From a checkpoint of a small transformer trained on Wikipedia.
Size: 10 layers, width 96, 3 heads of 32, MLP 384 GELU, vocabulary 8192, 1.94M parameters.
Architecture: LayerNorm before each block, learned positions, no biases in attention or MLP.
Each number is 128 + 24 x the weight over its row's rms, rounded and kept within 0 to 255. Layers, rows and columns count from 0. Numbers have three digits each. The size before them is the row's rms in percent of the matrix's.

# layer 2 MLP down, 96x384, rms 0.179, rows 0-95, columns 32-63
097:101164174180124126137113124141130120120127145136155104127171127084108082113087124159125168115133
093:106126144071159188138123124122111162128117150159145127118145141100175128121148156176114134106160
096:103106126117124129123133131183120161139128119085126101116107144103137120099093116135096074139095
096:155124133142107142114179159166119111121151158149100123124138121107148109131117117129148144118114
099:114123112118097127113125097167156144141086145151144126093092107143124133123087108146131178180154
105:105112135137142155150148145089124112148122130175113111118102122092131153135160116130110090162154
115:150089114131134136145139172117099149155154097116124128108074122164135132117065133127139128115090
101:135115139155120076144186077130132144117140124128101136134151119104131122123084116125115131114134
099:133153113154137080112100173100178154149116162160057125146133118119147172137131113157120086097107
097:119132177130165099163130170143128122142119173139130125147172127141090197139168135141067133131156
099:119160127087110110094126191097142147149144156155165111139150148122105063145136117134144116149123
089:173085126135126107145170143119128152075129117115089094126104129164110109143133159096155154143150
099:097103123172088110164129083126143117120129132109124096131100124135135215124122097125123145132144
105:143137156158100135185126122121117105121165133117165136102168142095084087101124150171116124119147
106:156145132125122136113127121116131138098148108150111157129146142100127129151145127114150110172105
103:113094162117113159083096146133170111100131131154136145141145127135133121153110124114111120119127
100:149141147140118096132130099180150069126130118147126134140124133118166187114161144115170120129144
094:119129112170139132191138115109159132120111126135093199134101162098104107106090122134132148112142
106:129107116147125118114128151147133122131141108146124117137084159149146098117153159134155117125180
089:158095120143133137118136148107151148098105134131137090150161131176149126111139105093178148135144
095:144133113183111094094123104147163117138124123089116153136111130125110139146059154133092108134120
103:112182154128104203122131104153151106117162143114108154092128097086124157115132134134125156094128
101:152133118096124092117173154143132136106108119143125155211107097139080111117119130116118137112148
101:099126128144077146136110143120102146110151082118098149104155109073138126111121142140139108134141
107:109123179124113121077135127146136104126147116141114154136121131145134156147129141159112091120129
092:153119110115109121115129107160136136151129133128080117129090132109120223129112153128186101159144
099:126113115107117108119132109148131077146125189119119120151156132111153166151137142161123091106145
106:099114111149123142150164139140157111129136153125137107096130144137151119129085128098115121123150
094:170104145133134136150146151114116128122095136139117112151147138149088103120118134115096123150118
085:168116133088165156131107097171164154108101108095154117158136154123118098115128141165079067153152
095:146140137105117087111147134105127084117122171181142110164146117122107131145145082144186095127137
091:106161098142108100076147196137141184099116111121097083141139163141145123150123140114107150137115
086:125111175122137127167138119151153149139115154138107070175158133154175128125118118137148118102067
090:131098114135158096102163077107133109107112178099118112118210152092141132120129159151196102122150
100:107169145123082152114095152089113156121146135114123136084112121100136097118150150158099147147114
096:095082139126066090106126113101126115103121129104138135141103137108115107153071099119152129114165
097:138110132129122161076106139154162110139117171115146141136154105127151165099157129139111173119145
102:143158104115106137118111201094085096137122142128066125083127157150116157129089126149102140121145
104:102134099114164136147142133124121132103134096107110171119104180137117146161119154134116137146117
094:043111135129104140127126133181095116119095109137087078111130135130132066115118138114128121165140
101:127131155144096132149090150130106129136133132078134115111135145160100158116129142155086137160117
108:129112120184161061148118157139155133135113147101125124120105127132146084117123114104151129120122
095:110147083133152151146156074141129107112140178175140114187132125114131147135156135114123111111105
111:115095153077136149136102190108140107138113142147101149153143108112130141150111110149091137100136
111:112133090130130072106132086136113122126130132091162125135135107154118143132098135173110117100159
100:134073107189158115139143146098149121147127135078147138113124135107129119108162112129158118201149
099:160101079114139127152152109110132074127141137122087146148109148169135146109081148135131109141141
101:109142088187158102124176101125141131130125131132135155131193105146074167130110141137180151138109
100:143129098145124140169110104110129141115092146146089160129135137141121136118109109152135164134165
098:157152155132089116143111164152137109120082110167168144117098108157137063132131161105117142121132
105:168113122088137123137091133124142131103112110146141111085110139159120140127174132143130111156130
098:162140141075135152154143124118122127129107098125145128126151175091128078159176155164071113085133
098:098109144127127155160112141112139125142139141152109109113138148097162132116115128124132098151130
098:127145162076129083153126150147113132105126140104143090121164108103175110139080143125126105109151
098:156133127190155121110092145121166146105129140105108112167128179110168112111136129123151122148106
107:140147138128134136143101125094116113146169147140111112138172156109125165105111094123190102129089
108:108122124171141111072148086076150115150130102117140136132084091130155139106132120121128146141128
104:143128124147112092122115134124108120130110139120135097134089125160116077134131139139045071140096
103:136123147045108158153115103100092138117113102116112135108130095173127101128153134135144140155157
097:121131089181129141122169135168089123103137117135108126166150105098099189152103127105135144110126
102:111110129200123091107113108152137128121129154091096125149128125113107182122131139152100126127132
093:155107100169147069158166124160117121125163161140121152128090134137107053112179141165127091107120
097:179110118136178155129109163139139132144130139094123122087114134115096063137094082131187172130128
098:157133116112133137111130144131146123125148118079122157165125154159127137113110107109200173131129
104:129133111112128151153119112177098163121112140160126168132125149128102122136135148099099142149124
089:153134175143165167096117133182139061123124111085133117145167158104152142123114112115176138125162
097:117154091183101130110132094159163138101103115130117128131103126119116107130098151086128091136164
106:171177098146113123151183195105131129108133185122117102139119133113083159098131105121084134096138
089:143094135108112105095142130158133145145123110136141127109134120183125088133133122130154109152147
105:129144200110141158083137182098159139165118154113117100121125119109136150125096153162105146081114
100:099111137061107149132138113084112150157145096074128099133117134151135089142130133091170159110145
098:149098134126132114106137127144196135177106124150130121133129123127159123122140161100148140154123
101:140149143127135095109127115089085117145104129105109113113154091131133068101126114121134142120151
105:158141116050145140104139166116133153083110094105151120126111119097110146115121140164125132138143
101:118108152135165121147120112062144150161092142155121145174135116108145113116115085119101148132138
103:097133154137131176162101117134131090107132134126107135142140094104095133137142129144110097124110
091:111123139111116115085089108156128172132133152141148137141150139125104099136165109140132124138140
111:134093087150128133128128101112131103141119117141138179135152147050126138122129135124119162100138
102:178124122161130087140143081138132152133115134144097162163103154158111121108108123157160164117092
098:157156126112145128136151129097102122133114107164111134184122118113169140144116136109115135094158
099:174106165106113097129157141102129151125121087074158119111119141125137118109107130180137092105150
088:059138112132125127172155139138107103131142157175098122151158150111120159155125137086154154154136
107:085166169154153138164165149092095173148099146137121104104119140084121152156105127141143074154115
098:140143163123145166141116172088133120093147132100184095090148161133098093106143135164123098145141
104:127121133098087107128115163064140116144153100143111144127124114134139093112123103127133132138155
101:220138120141130114116109198163142128128160127118097151155139113051110119171150157111096132097091
113:112157167058131161119119189102113111153092113134131104108163119132115095124134144188105111113153
103:137141157076115123065120143133097135134130119160136128130161130154148132121101112139108128110108
093:143133125127131111126171128108132122111157107134167142110128136140116105100144103152070101096129
098:116110122178166060122146153127131125126158128101112111151166140159128132144157130173125123143128
098:128165174124167166130153113128103127068123128154116103144139107164148080125105117131150139132103
107:120153136184118140101119047123094103088128123104121102137141141112138094113112162126169110132148
108:090137127157139153116138120075130138133156161123135143148117107129160147103120132092078131112141
111:160096092096110166182111164136144139121154139120142157131132141123106098156088146102110135142155
100:147116135123139127137104173116129116122126144109105133126142149133154128176135130114143143158126
100:132116088130144113116121128123111151078123092106133126099067104126156076150148134124110147139108